Each number is 128 + 24 x the weight over its row's rms, rounded and kept within 0 to 255. Layers, rows and columns count from 0. The size above them is the row's rms in percent of the matrix's.

# layer 6 MLP down (transposed), 512x192, rms 0.0933, rows 233-244, columns 0-191
size [ 97 101 101 103 103 115  98  92 111  99  89 104]
[[ 87  40 144 128 135 138 116 163 130 146  95 122  67 128 138 159 152 133 129 139 172  73 139 151 179 109 134 146 112 121 124 142  95 118  92 109  97 143 116 145 145 137  99 139 130  81 177 158 107  95 154  99 138 160 117 125 157  67 109 113 124  91 151 127 128  89 111 131 114 139 146 113 168  83 153 137 151 126  93 129 143  96 109 117 116 145 116 116 132 142 131 141 115 143 126 121 145 130 119 104 140  94 107 100 121 113 116 131 123 122 111 112 116 107 129 137 131 146 141 129 121 160 100 136 152 159 135 177 140 117 105 107 128  87 157 127  65 151  98 108 173 130 125 146 121  85 121 145 131 129 148 144 135 127 166 118 156 114 105 119 139  92 147  67 144 140  90 108 160 112  95 127 121  59 141 113  93 137 125 122 127 126 143 133 130 141 108 113 120 113 128 159]
 [144 233 119 117 103 133 146 102 114 119 107 153 135  99  98 122  90 101 155 113 128 152 154 139 132 124 130 147 119 102 132 129 112 154 136 133  98 131 110 141 107 153 146 107 125 106 136 132  92 142 127 117 103 113 128 159 152 140 154 167 196 109 118  86 111 167 150 132 138 118 182 148 144 101 122 119 106 136 136 111 110 124 139 144 152 208 115 145 103 100 130  72  87 101 110 136  98 122 146 158  98 189 125 135 128 114 157 158  93 116 113 129 128 129 143  84 139 148 134 169 104 100 156 151 104 117 130 123 101 117  95 139 147 144 120 112 122 158 140 150 120 120 141 141 129 167 110 146 165 117 133 156 121 129 115 105 116 164 137 104 107 185 151 121 120 118 118 119 145 143 132 129 110  84 129 109 141  79 139 118 133  99 148 116 136 130 154  79 120 106 122  97]
 [121 128 145  63 144 156 114 126 110 165 116 184  89 118  93 140  93 100 128 137  96 109 166 130 133 154 105 134  94 142 148 129 134 124 193 137 142 109 124 143 128 149 105 137  73  94  99 129 155 161 117 157 110  89  93 124 128 161 170 110 141 121 143 125 126 111 115 133 104  91 128 128 141 105 139 171 162 134 119 156  94  90 121 100 131 151 119 167 142 138 125 169 118  85 100 140 108 156 141 110 162 140 149 143 147 121 133 170 128 107 125 135  86 128 167  93 141 121 139 120  98  98 100 104 142 140 131 115 156 106 162 103  96 145 123 138 120 124 120 137 111 157 130 119 123 143 101 116 149 131 151 168  79 133 146 130 130  99  89 168 179 102  80  99  98 137 121 104 100 120  87 129 123 141 121 148 139  88 121 130  99  75 139 122 123 116 120  88 131 122 150 129]
 [ 90 104 117 129  77 170 162 175 125 146 127 128 142 135 178 127 120 143  96 116 121 122  99 136 148 122 141 141 156 142 121 127 110 111 161 140 130 119 129 124 105  91  94 123 120 116 153 114  92  86 145 144 132 134 146 148  98 191  95 101 142 133 141 117 112 121 146 158 113 148 125 137 106 142 163 137 154 146 164 135 145 167  80 134 138 181 131  85 154 176 118 147 152 110 137 102 127 133 145 105  95  85 105 135 154 121 137  98 147 146 160 116 139 141 127 125 149 110 129 169 139 129 150 157 120  89 105 159 155 153 149 182 132 124 134 119  85 145 104 143 123  73 182 133 153 173 148 151 112 127 160 121 120 133 134 124 118 133 133 128 106 142 154 105 106 170 135 131 138 107 136 124  95 163 146 144 115 132 132 131 182  88 136 154 162  89 120 116 123 128 121 197]
 [130  77 106 110 129  76 129 116 144 155  89 145 102 138 145 138 137 117 156 149 125 115 154 148 201 120 154 184 157  89 121 139 151 117 144 110 158 162 117  94 150 128 138 152 183 104 101 134 138 116 129 144  97 123 113 150 119 136 133 132  84  99 125 120  88 132 132 130 137 164 164 149 145 181 127 158 102 138 153 107 131 110 156 139 125 144 104 152 117 152 130  91 133 149 157  96 149 107 137 147 110  70  97 138 139 148 141 132 129  99 133 130 100 119 138 131 134 118 133 115  89 157 154 103 168 113 115 118 140 136 140  99 107 144 107 100 121 123 148 148 153 111 112 102 121 138 114 128 110 130 137 129 103 105 158 154 135 133 128  98 118 153 102  96 110 153 173 164  81 149 153 128 104  94  93 111 148 113 125 157 131 138 103 141  90 116 126  85  40 121 103  99]
 [115 120 117 114 127 122 113  90 149 157 145 160 158 108 112 146 131 154 116 132 115 159 167 151  91  98 114 150 142 135 159  85 156 116 201 139 114  98 102 147 120 122 128 140 154 168 115 104  64 137 110 152 120 179 114 160 127 157 110 128 100 137  85 108 118 130 150 119 112 137 169 125 117 112 155 120 145 145 127 125 126 123 121 125 141 118 114  85 117 125  96 100 131 168 124 144 127 145 129 151 134 169 143 132 146 114 150  86 126 118 122 108 130 137 118 120 178 159 150 140 143 130  97 136 132 115 162 119 130 119 103 147 121 145 138 132 131 104 155  91 138 127 169 131 104  75 119  80 115 114 104  97 139 125  95 172 204 148  87 147 130 117 116  92 135 112 125 108 148 159 193 150 132 131 121 111 183 105  95 152 108 134 126  85 104 120 112 111 160 139 162 114]
 [147 196 119 126 128 124 123 150 175 184 117  99 169 140 175 156 142 104 141 134 101 127 144  73 134 150 134 172 127  85 116 111 165 100 140 103  74 101 116 157 144 143 131 152 167 130 111 103 158 137 125 145 117 114 138 124  89 124 140 147 124 166 122 134 155 124  94 154  93 143  89  91 144 133 124 122 151 108 129 150 133 130 102 135 153 107 139 124 134 130 174 136 136 119  83 138 119 131 126 150 149 165 135 101 136 163 121  88 154 114 133 105 127 108 167 133 103 149 124 134  69 157 162 167 117  82 144 126  86  85 150 123 120 144 165  99 130 113 104 126 132 123 146 121 157 118 164 147 121 145 137 124 130 123 121  90 144 149 110 110 128 122 134 147 112 112  96  96 121 127 113 143 126 116 152 123 132 113 145  79 157 107 166 123 125 155 198 119 154 170 115 148]
 [126 134 115 110 139 108 144 140  90 153 132 149 121 145  92 144 111 102 151  89 127 110 142  94 140  98 160 143 133 139  91 100  90 105 136 126 132 133  98 121 146 160 180 138 122 159 183  56 120 147 130 167 126 160 132 123 113 115 131 168 149 147 172 111 170 130 117 139 122 114 117 128 169  76 107  83 117 147 146 150 163 162  55 172 146 100 127 109 157 100 114  98 106 130 115 149 127 123 159 104 100 147  94  94 134 108 117 148 118 133 117 145 136 149 180 133 141 136 106 110 130 145 156 142 134 138 112 176 117 127 109  91 127 101 125  99 109 137 146 116 106 140 165 102 130 115 152 134  99 104 158 125 115 143  93 134 109 124 125 125 132 111 103 133 163 115 104 139 103 145 139 128 163 163 116 146 104  82 174  93 160 142  98 145 130 150 154 119 151 111 125 159]
 [140 193 144  97 124 138 105 124 100  95 128 118 157 118 141 146 159 138 138  85 175 134 110 135 155  93 157 138 106 150 133 138 140 135 160 194 121 140 102 146 146 150 129 108 129 135 111  69 126 109 140 155 103 165 171 141 131 145  49 146 183 125 133 111 136  95 160  93 133 133 154 149 120 119 102 131 127 132 120 118 140 164 144 107 110 107 138 133 128 121 134 173 116 106 122 127 119 118 168 104 113 119 127 156 100 126 136 110 125 119 134 130 101 174  87 149 109 157 103 115 160 134 131 166 107 117 128 144 118 190 164 113 131 124 120 151 150 127 178 144 125  98 141 116 168 141 120 124  92 135 127 163 121 126 109 156 106 104  95 158 110 128 110 102 158 107 110  89 159 137 131 160  93 135 148 100 118  89 149 171 102 112 173 103 100 132 117 119 150 119 141 147]
 [126 172 151 120 154 154 140 131 108 122  96 163 114 174 129 120 160  90 149 114 114 120 107 102 130 133 139 104 136 127 134 128 137 117 155 140 153 134 103 190 164 147 146  93  76 110 135 147  95 145 149 152 133 157 121 151 119 103 107 118 118  96 164  96 140 131  91 108 120 118 139 115 135 111 123 130 144 160 140 163 127 155 103 115 132 126  80  98 112 150 137 112 139 103  97 130 165 132 149 114  70  82 151 135 132  93 108 139 107 135  88 124 139  97  97 142 127 155 116 115 148  97 114 155  83 120 140  98 144 118 133 133  56 196  94 148 179 167  91 145 124  97 128 126 139 143 103 144 150 129 114 152 133 139 135 137 122 141 103  73 146 155 176 146 126 122 135 105 100 174 132 113 143  96 125 111  98  84 127 145 110 111 159 149 146 133 131 135 148  98 113 110]
 [143 217 121 114  65 134 168 117 113 153 137 101 102 147 112 131 123  93 113 166 110 132 120 144  96 152 115 151 145 107 132 160 134 130 144 146 112  99 165 108 113 131 112 127  94 173 123 143 159 154 131 144 129 121 125 127 135 124 102 110 105 129 130 109 141 113 116 148 157 143 106 130 167 142 138 140 139 113  93 106 144  87 128 145 156  78 114 116 138  88 139  79 119 164 108 132 152 145 130 131 147 200 117 176 142 109 154 182 123  94 131 152 109 104 150 131 145 132  88 122 176 139 111 129 136  91 121 149  95 136  97 119 153 144 137 134 148 144 161 163 148 157 147 117 148  79 146 119 175 109 147 108 143  83 140 161 109 139 108 117 139 129 105 126 122 133 130 158 129 146 116 108 165 136 119 141 111 103 116 121 131 133 143 117 124 112  89  82 158 152 187 140]
 [129 135 145 113 127 114 132 125 111 181 161 163  98 101 128 143  73 122 133 130 134 172 130 133 147 117 126 158 171 105 133 183 180 120 100 104 121 156 102 145 129 153 137 103  86 126 129  88 122 134 155 131 154 132 111 136 130 158  91 154 124 111 139  85 141 109 155  82 108 108 115 155 175 124 149 112 103 128 113 132 143 156 141 115 136 122  99 139 115 149 116  83  96 137  83 133 115 150 137 143 121 134  94 100 139 149 118 100 154 116 118 148  54 139 126 171  98 117 113 120 121  86 137 106 130 146 113 123  88 157  99  95 122 175 112 173 106 115 137 154 130 140  97 156 122 133 102 145 161 121  99 146 125 102 112 118  93 125 105 129 105 140  63  91 151 111 154 105 119 175 116 129 119 122 134 125 171 151  90 134 106 157 147 121 156 162  96 137 128 119 120 114]]
# layer 6 MLP gate, 512x192, rms 0.0983, rows 234-245, columns 0-191
size [101  97 102 100 116  91  90 105  97  96 102  92]
[[ 83 132 122 138 141  92 126 158 137 155 116 108 113  90 117 169 107 129 145 119 135 118 103 131  96 117 124 179 111 121 106 122 120 131 147 110 101 125 165 108 136 100 100 119 113 137 115  95 121 132 141 149 154 137  94 124  93 125 128 156 107 114 120 146 122 122  89 123  98 142  79 118 131 162 135 120 128 140  92 133 111 129 117 117 126 132  93 148 134 101  96 122  96 145 114 121  98 137 151  98 163 136 157 139 116 133 145 115 124 154 122 154 112 134  76 123 128 133 101 108 121  95 130 102  71 100 144  75 115 140 116 153  98 177  71  80 139 131  90 127 181 128 150  82 139 162 136 161 100  91 135 138 151 157  91 140 133 195 152 159 134 145 112 114 115 104 137 127 128 142 108 122 157 176 110  63 133 107 144 140 148 104 148 155 151 142 108  99 129 120  91 178]
 [119 123 110 168 120 159 156 129 159 194 107 102 135 100 141 110 118 103 147 130  76 123 107  73  99 137 146 181  98 107 122 143 117 137 121 150 127 131 131 146 131 106 126 120 137  94 132 159 114 140  98 112 100  94 104 115 119 125 142 146 121 138 130  97 126 107 145  81 123 133 121  98 129 131 110 124 138 126 113 162 147 145 188 140 108 131 156 128 115 159 144 132 114  80 126 154 110 136 163 145 155 154 106 128  99 119 109 100 177 126  86  98 117 145 136 153 171 184 128  93 148 156  96 129 157  98 156 115 133  89 159 151 130 163 147 157 139 139 112 117 156 140 144 123 131 123 150  58 146 118 120 151 107 123 139 149 140  87 119 161 154 123 156 118 125 131  93 144  85 110 136 128 121 136 122 107  93 120 156 126 137 155 147 113 113 145 118 150 172 167 178 180]
 [121 141 147 124 123 113 109  85 126 120 136 122  83 113 175 124 107 152 133 127 117 132 162 162 159  96 154 183 141 150 113 134 101 158 142 105 145 151 144  92 103 104 115 128 111 169 114 112 108 167 130 152 167 139  90 163 123 134 168 129 145 111  95 118 119 129 123 163 108 159 111 163 111 140 151 148 135 118 111  85 139 122 125 102 135 167 148 142 130 177 133 133 138 123 130  91 134 170 103 118  88 126 142 127 102 128 137 126  95 131 159 116 157 116 106 128 146  95 131 134  94 131 135 152 133  86 129 134 165 194 119 153 116  78 153 118 145 121 120 120 165 133 153 110  95 139 120 176 119 100 158 112 120 128 154 163 127 124 107 111  83 171 176 127  51 134 111 103 129  88 119 106 105 169 115 123 100 129 145  94 102 128 141  97 153 115 122  94 120 117 123 110]
 [117 179 168 140 107 147 100 147 164 105 156 130 128 111 175 113 138 126 122 123 121  99 145 128 116  89 153 128 199 146 115 118 114 162 150 138 149  95 147 146 137 165 140 127 152 154 106 116 133 136 112 129 136 102 108 130 120 136 148 147 154  94  90 107 141 159 125 127 135  76 107 140  60 124 120 111 149 108  89 102 119 132  98 150 121 141 163 101 140 111 146 101 146 145 126 170 125 147 152 151 110 127 114 143 160 140 144 157 148 136 101 113 150 139 108 145 118 124 164 154 154 102 135 149  83 109 112 139 128 136 145 103 146 156 123 150 119 102 123 125 105 119 163 136 179 149 136 109 151  63 118 143  61  78 155 105 138 151 160 154 114 119 131 161  99  97 130 142 124 133 138 167 133 108  92  81 104  82 129 114 165 101 120  89  98 107 119 141 118 144 126 124]
 [139 130 112 131 143 123 113 134 163 154 145 173 131  92 129 131 126 126 123 132 120 144 153 111 149 122 184 114 119 125 141 100 144 104 146 129 107 134 139 113  73 142 127 126  99 159 138 104  85 119 132 141 105 164 118 116 107 164  99 131 124 148 135 135 128 167 152 107  98 147  93 119 175 119 106 112 145  94 159 170 127 135  96  96 174 171 123  96 109 143 111 116 181 100  96 158 133 134 169 115 128 145 167  97 149 182 115 106 133 132 107 123 137 148 131 115 119 167 135 139 116 117  98  98 160 139  98  77 139 167 113 148  89 179 166 109  91 130 102  96  92 104 126 137 104 118 126 128 100 102  94 168 152 157 134 121 137 141  99 102 118 130 108  92 123 133 122 165 125 188 142 113 111 104 160 111 151 140 152 154 125 163 142  82  94 153 131 133 147 146 132 129]
 [147 175 136 135 129  89 125 169 144 106 133 155 165 119 181 120 129 133 130 135  89  99 134  87  89 121 157 137 104 139 137 167 134  87 123 164 105 127 141 199 137 118 135 133 134 188 150  71 122 139 141 120  78 119 153 139 116 114 134 156 149 188 107 142 145 149  84 130 129  71 144 136 153 121 145  95 103 123 126 125 138 130 132 137 107 113 113  85 130 142 124 127 149 101 130 148 109 156 187 129 162 147 134 141 129  95 149 159 141 137  99 112 104  90 174 162  96 120 184 120 134 133  95 157 120  97 103 119 125 164 128 133 130 125 158 160 116 112 128 115 106 162 130 123 134 124 141 134 122 145 131 134 131 128 107 123 120 132 104  92 170  89 146 140 144 159 159  93 135 124 121 146 141 171 133 113 159 133 145 135 109 160 152  98 164 137 170 128 140 148 109 150]
 [122 125 146 123  73 164 103  88 143  94 145  92 144 104 130 139 103 101 117 159 109 101 129 126 131 132 118 168 149 132 105 138 117 139 129 168 123  67 127 121 103 159 172 127 121 161 117 111 111 106 133 141 131 145  92 105  91 162 142 101 138 152 141  85 138 115 156  88 145 150 120  85  78 127 172 149 124 122 143 138 156 151 118  96 100 175 145 115 108 119 116 100 119 134 157 140 140 147 140 111 101 151 140 109 119 130 173 121 110 147 148 120 131 141 125 193 100 132 134 145 140 156  83 139 175  97 128 131 115 111 140 140 135 166 170  77 129 102 120 133 115 121 113 124 107 154 118 138 121 123  90 100 109 109 119 119 118 124 109 139 101 118 120 153 133 150 166 112  95  93 146 149 112 126 105 127 128 113 150  65 132 145 168 145 176  72 142 121 139 112  89  91]
 [125 121 130 133 141 127 102 104  98  94 129 141 128 127 134 132 137 120 132  92 126 144 133 149  92 174  67 136 119 201 106  98 116 136 123 101 148  76 135 108 117 124 118 129 114 129 119 164 155  95 131  88 145 150 147 169 131 134 125 149 155 180  85 126 141 150 127 114 134 108  75  93 144 131 156  80 164 115 131 135 160  91  99 112 124 115 126 136 143 125 145 107  88 137 161  78 170 123 117 166 144 161 140 117 146 122 100 140 111 163 165 119 100 124 133  99 115 132 133 111 115 108 103  77  83 128 135 108 176 119 130 114 105  82 131 107 118  80 110 111 146 138 167 109  91  93 100 102 144 162 151 128 170 100 126 111 100 136 111 133 157 127 168 118 128 130 125 157 146 123 134 120 173 126 149 153 116  99 106 127 159 124 157 149 124  98 100 151 119 141 138 138]
 [111  94 177 140 136 139 133 146 145 140  93 123 161 113 123 143 139 154 100 136 117 160 134 108 117 136 115 167 173  74 109 114 123 165 145 133  89  90 175 131 135  94 149 121 122 195 116 159 115 113 108 157  86 120 112 120 159 140 160 142 112 104 145 103  90 118 131 150 157 134 131 130 142 131 136 136 126  63 129 154 128 162 106 182 143  92 109 166 131 152 166 135 117 115 105 136 137 187 137 134 111 143  98 186 127 143  77  82 140 132 122  93 117  82 121  93  98 123 123 154 134  92 143 121  97 185 109 143 151 145 141 131 115 105 135 133 103 103 113 141 105 130 130 135 141 144 127  84 103 133  86 137 128 144 114 161 106 128  98 117 136 133 111 106 107 152 149 153 142 123 176 142 132 139 154 107 161 127 109 131 140 116 106 128 131 134 125 133 107  90 142 165]
 [120 120 155 126 109 148  62 154 101 132 114 102 163 142 133 102 123  97 139 122 145 124 104 123 126 156 119 114 123 125 125 104 122 155 112 156 114 165 103 107  93 183 109 122 129 145 108 114 114 126  94 142 126  88 143 169 125 106 145  82 161 158 116 109 149 129  74 169 160 114 137 113 154 113 125 190 139 123 130 139 121 134 107  94 144  61 168  72 133 151 127 121 111  84 120  98 117 129 122 129 134 141 148 126 146 118 101 139 108 102 108 126  70 100 160 130 145 102 127 140 112 140 131  93 129 101 144 152 100 127 157 136 130 111 105  81 161 126 140 136 140 171 146 153 138 117 179 157 160 147 151 132 130 132 104 102 112 143 175 131 110 156 112 136 139 156 171 123 154 139 120  87 151 114  59  96 115 121 126 138 117 149 124 166 139 111 141 104 146 104 113 130]
 [166 135 139 129 116 103 117 139 121 149 126 130 147 121  84 142  99 127 159 169 110 128 122 142 161 150 127 104 116 135 140 128 125 120 152 132 129 164 109 163  92  97 143 155 146 129 108 134 135 135 143 126 154 163  96 115 138 144 101 168 130  74 113 144 116 117 107 107 137  83 125 160 157 134 178 127 128  92 142 141 139 126 150 162 140 145 154 147  93 103 151 123 112  99 123 150 136 136 114  99 113 143 163 125 143 103 124 144 124  81 166 105 145 120  93 141 128 148 117 114 113 144 121 157 130 145 145 126  98 145 125 148 160 171 144  98 167  97  94 132 141 152 158  99 112 113 140 170 113 118 124 149 111  99 113 135  95 120 123 172 100 110 117 151 140 171  84  88  76 116 128  93  85 210 135 166 132 117 101 143 132 124 102 141 152 165 169  91  97 113  72 126]
 [ 97 166 188 136 116 113 103  93 142 124 153 126 136 114 128 117 138 149 154  67 152 134 112 167 135  65 170 163 121 121 147 112 121 137  96 169 134  93 130 141  88 147 140 124 157 158 125 127 152 160 115 119 104 115  95 130 118 132 154 115 125  96 119 132 155 135 144  96 145 133 124 120 127 141 108 122 124 108 123 142  81 136  87 120 173 159 172  95 147 140 111 168 130 117 168 105 156 136 139 154 106 148 142 113 148  65 113 113 124 113  87 105 156 158 121 133  94  89 108 136 129 151 130  83 109 119 136 117 108 120 157 122 100 110  94 158 122  85 133  91 129 103 172 153 112 147 118 172 144 117 156 136 176 111 151 115 134 128 168 126 139 152 156 123 145 147 136 140  94 119 117 156 126 125 126 148 113 114 136 145 155  92 154 135  82 140  95 125 103 114 166  89]]
# layer 6 MLP up, 512x192, rms 0.0944, rows 234-245, columns 0-191
size [104 101 102  97 113  93  89 109  98  93 102  93]
[[126 134 150  64 117 164 111 132 108 140 152 152 109  89 141  79 125 147 123 138 135 151 115 125 183 127 160  98 141 133 138 118 186 131 151 168 135  81  88 168 111 150 129 130 168 133 141 150 169 128 132 112 138 132 101 135 140 173 105 124 147 123 120  99 117 106 134 143 143  90 145 146 117 122 152 111 156  96 139  93 166 131 126 109 140 113 144 126  95 138 137 131 183 134 156 121 145 132 124 131 137 124  88  88 141 108 163 116 153 141 165 132 141 126 185 105 114 101 132 161 101  97 128 109 136 163 120 178 158 108 110 113 153 125 174 140 113  86 164 147 114  83 135 138  88 117 146  92 157 157 133 122 161  92 113 115 109  89 108 116 151 137 140 131 135 111 135 107 120 138 116 173  98  94 120 144 140  90 114 133 130 113 146 170 131 135 155 125 126 174 162 100]
 [166 124 122 170 135 137 141 119 117 127  82 151 149 157  85 130 120 125 175 156  98 152 182 142 164 145 136 142 130 104  86 127 141 105 101 159 124 137 150 130 138 212 128 144 165 143 123 126 122  96 126 136 122 141 105 133 103 113 130 137 149 152 127 123 100 171 103  77 133 142 155 119 101 113  71 117 160 151 165 135 152  96 158 103  94 102 118 138 137 118 152 141 141 125 155 148 151 131 119 158 162 122 131 112 148 149  99  91 114  99 106 135 132 112  98 121 154  67 177 129 118 128 119  96 114 104 119 100 130 123 132 135  73 130 150 159 121 120 148 158 130 191 127 121 161 138 112 148 134 111 125 121 127 140 137 121 172 124 141 129  76 128 134 111 121 148  87 161 154 126 102 120 155 105 134 137 140 166 139 156 100 153 140 134 130 136 147 100 108  82  89 149]
 [170 139 134 136 129 102 151 100 126 140 139 127 123 115 117 132  98 102 105 124 154  93 155 130 121 140 172 169 116 115 116  80 145 145 120 139  98 121 150 109 135 154 129 123 144 142 100 119 111 143 103 133 154 102 136 123 162 128 125  80 145 158 121 107 139 121 126 129 141 144 115 129 159 137 129 150 110 150 146 165 125 119 144  99 114 121 157 107 152 166 147 117 147 148 127  67 136 106 123 112 138 147 120 119 178 132 137  60 131  91 158 123 158 105 131 116 143 108 128 130 113 132 109 156 160 142  72 110 106 139 140 121 157 131  77 181 128 136 157 103 138 142 138 158 107 128 149 118 121 117 160 121 112 110 112  89 122 169 106 134 129 184 124 123 147 187 170 127 162 125  88 119 108 127 120 119  57 163 177 111 136  75 171 134  89 154 163 104 136 105 169 123]
 [ 90 137 160 111 135  82 138 135 176 142  90 140 115 127 168 118 114 137 104 135  99 119 117 150 131 103 181 176 157 115  87 109 127 132 145 134 134 113 133 118 137 107 144 123 130  99 102 135 131 129 144 111 131 115  86 146 142 107 165 147 119  76 102 114 109 141 136 114 133 148 113 174 136 128 137 164  98 147 105 115 123 109 132 151 163 130 107 140 146 125 125 156 128 130 121 158 138 120 122 150 106  93 104 126 118 107 162 119 119  93 104  88 155 105 109  79 123 125 192 140  82  95 176 103 135 124 110  90 116 133  79  97 129 171  88  85 119 130 150 111 121 114 119 110 189 177  95 136 134 108 139 141  77 121 127 150 163 143 128 142  93 171 174 130 137 145 122 142 112  93 104 135 127 113  76 104 125 125 131 140 140 126 118 107  81  97 135 141  97 129 123 120]
 [149 114 113 122 119 127 116 122 120 107 148 125 171 103 103 148 133 123 139 134 219 107 152 120 120 103  95 135 135 106 108 111 100 108 109 153 111  88 127 138 137 167 142 147 142 105 118 103 117 129 181 118 138 139  97 129  98 148 115 118 149 119 129  81 113 121 111 120 135 121 124 118 122 105 162 108 109 149 119 145 138  99 123 115 106 108 122 101 110 134 103 113 103 152  83 167 141 118  77 134 137 132 102 111 138 145 124  91 124 120  93 102  90 126 120  65  75 178 117 112 145 145  77 115 119 104 126 132 123 136 100  99  92 121 135 128 179  67 129 172  80 153 142 159 147  99 122 112 155  98 120 106 129 157 100 155 152 150 126 124 160 149 112 144 101 123 116 161 120 122 143 128  80 173 114 121 119 166 116 106 142  94 119 134 116 122 144 149 139  64 131 111]
 [129 110 118 142 106 150 107 113 118 173 128  98 135 124 133 145 123 133 132 145 135 129 121 103 136  78 110 127 138 127  96 100 148 128 121  99 114 159 153 104 159 166 120 139 129 119 128 132 147 129 144  98 154 146  79  95  92 163  98 116 131  91 120  84  83 103 126 139 145 173  96 101 113 135  95 181 163 116  68 161 116 128 132 154 132 159 152 163 113  95 138 122 139 135 128 164  94 141  95 152  73 149 143  92 144 142 141 112 119 147 149 132 102 138 114 145 149 126 124 126 113 149 165 139 118 118 169 103 100 114 140 131 165 172 104 109 127 128 104 171 149 106 144  93 143 128 155 115 107 138 112 107  96  95 102  99  89 137 169 166 117 153 118 147  99 104  87 110  90 139 129 144  71 145 115 144 114  94 126  88 162  92  98 109 100 122 139 145 140 138 151 127]
 [130 154 114 142 154 132 117 172 107 146  89 154 122 126 115 135 142 140 151  79 143 136 128 113 128 112 118 114 140 118  95 105 116 125 135 103 178 117 131 160 135 121 133 131 124 140 148 179 137 134 133 149 138 108 120 150 167 122  92 163 120 108 118 158 127 148 109 146 121  99 118 136 102 121  94 112 120 179 100 139 106 139 122 118 165  77 130 111 154 136 118 138 138 124 104 169  94 156 137 180 184 138 133 124 127 106 135 156 164 101 123 133 130 106 133 128 138 136  69 136  93 130 155 137  83 168 156 145 191 164 103 132 117 129 118 154 127 134 153 128  80 124 151 124 142 125 173 119 121 108 194 159 124 141 117 100  94 178 126 134 135 139 119 121 109  80 118 138 100 153 116 108 176 127 124 157 120 136 147 172 165 127  78 119  98 146 134  97 142  92 152 169]
 [110 134 108  98  98 117  97 110 122 136 145 118 140 125 126 138 106 118 141 123 135 105 160 121  97 125 166 119 101 193 107 124 160 105 153 150 133  93 106 122 151 140 138 109 128  98 162  92 119 118 136 109 129 137 135 105 160 114 102 150 148 164 142 139 178 138 143  62 134 101 154 127 143 191  81 157 126 133 132  83 169 123 170 104 101 135 106 132 111  84 143 146 141  85 131 104 105 117 143 128 135 146 142  92 150 110 112 118 106 110 140 134 140 143  98 150 127 146  98 134 168 138 141 140 139 144 149 105 130 132 125  89 146 114  82 132 117 115 181 150  98 171 105 135 151  93 121 135 115 127 112  60 148 128 148  97  93 112 119 136 139 188 125 158 122 124 119 150 118  80 108 120  89 163 144 125 106 132 110 103  85 126 140 145 121 164 122 141 160 112  90 140]
 [137 131 112 113 134 104 105 158 145 117 119  95 125 154 114 137  60  79 154 179 146 150 119 158 113 129 104 156 113 121 113 120 106  77 137 126  83 133 120 112 110 106 131 128 152 125 133 147 129 144 149 112 151 159 101 113 130 129 109 155 128 155 178 138 129 137 129 164 141 124 111 112 129 153 101 157 153 123 144 170 162 121 130 126 121 128 133 151 151  76 147 105 124 174 142  98 140  81  97 158  85 125 145 148 141  76 134 125 115  91 154 193 127 152  91 148 137 152 153 133 144 121 153 147 139 126 126  95 153 165 134 136 130 146 171  93 128  99 122 109 129  88 113 109 147 125 152  76 115 159 154 196 134  99 115 148 147 134 180 155 137 141 146 111 130  97 106 123 138 148  99 117 136 128 115 132 112 174  84 105 129  94 146 101 147 114 144 113 115 147 106 113]
 [168 155 135  99 163 114 176 125 119 143  82 148 132 105 125 121 103 163 108 106  80 172 147 119 152  94 157 144 128 127  90 139 121 135 145 100 147  96 149 158 124 141 192 146 135 155 158 163 143 137 160 120 136 138 166 116 103 146 121 149  95 135 144 127 129 136 148  99 104 122 149  95 122 133 132 127 116  84 135 135 133 160 105 168 147 165 106 174 139 114 126 124 161 138 129 139 111 128 115 154 146 140  99 103 190 124 104  93 160 145 108 121 173 156 135 157  90 117 119 138 160 108 126 125 150 117 127 125  92 140 100 128 156 152 114 136 100 140  95 133 120 112 112  79 156 125  90 114 142 150 110  83 143  95 134 166 127 157  92 161 138  91 117 101 138  89 167 198 132 127 132 145 132 116 135 145 151 155  91 128 133 124 142 125 121 160 102 151 119 144 164 125]
 [110 135 151  93 127 114 131  83 125 152 110 121 118 162 103 116 196 139 153 153  96 170 124 129 146 141 208 166 129 110 108  62 110 117 116 128 131  88 148 127 110 109 171 130 142 134 128 156 128 118  95 141 111 136 144 116 161 127 105 137 154  90  89 123 101 151 135 146 151 101  88 138 116 133 122 109 111 121 140 104  72 143  95 134 132 145 128  99 144 119 154 145  94  96 122 143 139 101 136 128 148 138 113 132 140 112  98 156 106 137  82 115 183 130 115 114 103 145 165 107  80 143 110  64 108  96 155 119 168 133 120 106  81 136 147  90  90 135 142 100 148 140 126 113 133 159 144 119 148 136 148 116 131 126 121 135 126  89  87 124 134 154 137  99 136 103 140 131 130 156 110 164 134 124 113 153 112 128  90 158 115 118 134 124 119  73  93 133 118 105  93 125]
 [164 143 127 155 146  62 113 116  90 164 122  90 126 109 142 126 126 123 151 141 105 131  88  73 160 100 116 108 109 157  82 122 138 141 155 107 171 116 144 151 199 150  98 105 156 145 110 117 146 122 105 131  84 123 136  70 178 153 147  89 127 120 112 140 122 111 118 132 130 125 124 103 108 170 128 157  94 111 138 106 117 135 121 149 148 134 144 145 122 119 100 103 136 113 130 137 132 130 152 117 117 141 154 134 148 150 155 107 129 124 116 140 144 126 107 103 111 150 139 161 134 118 128 174 107 165 140 118 119  99 141 153 141 154 110 114 126 132 100  96  79 152 129 141 141 150 171 132 115 101 157 145 126 135 156 131 101  95 155 133 104 146 144 102 129 101 153  92 155  87 178 116  89 130 111 194 103 122 100  75 109 115  87 154 101 112 121 105 119 141 127 144]]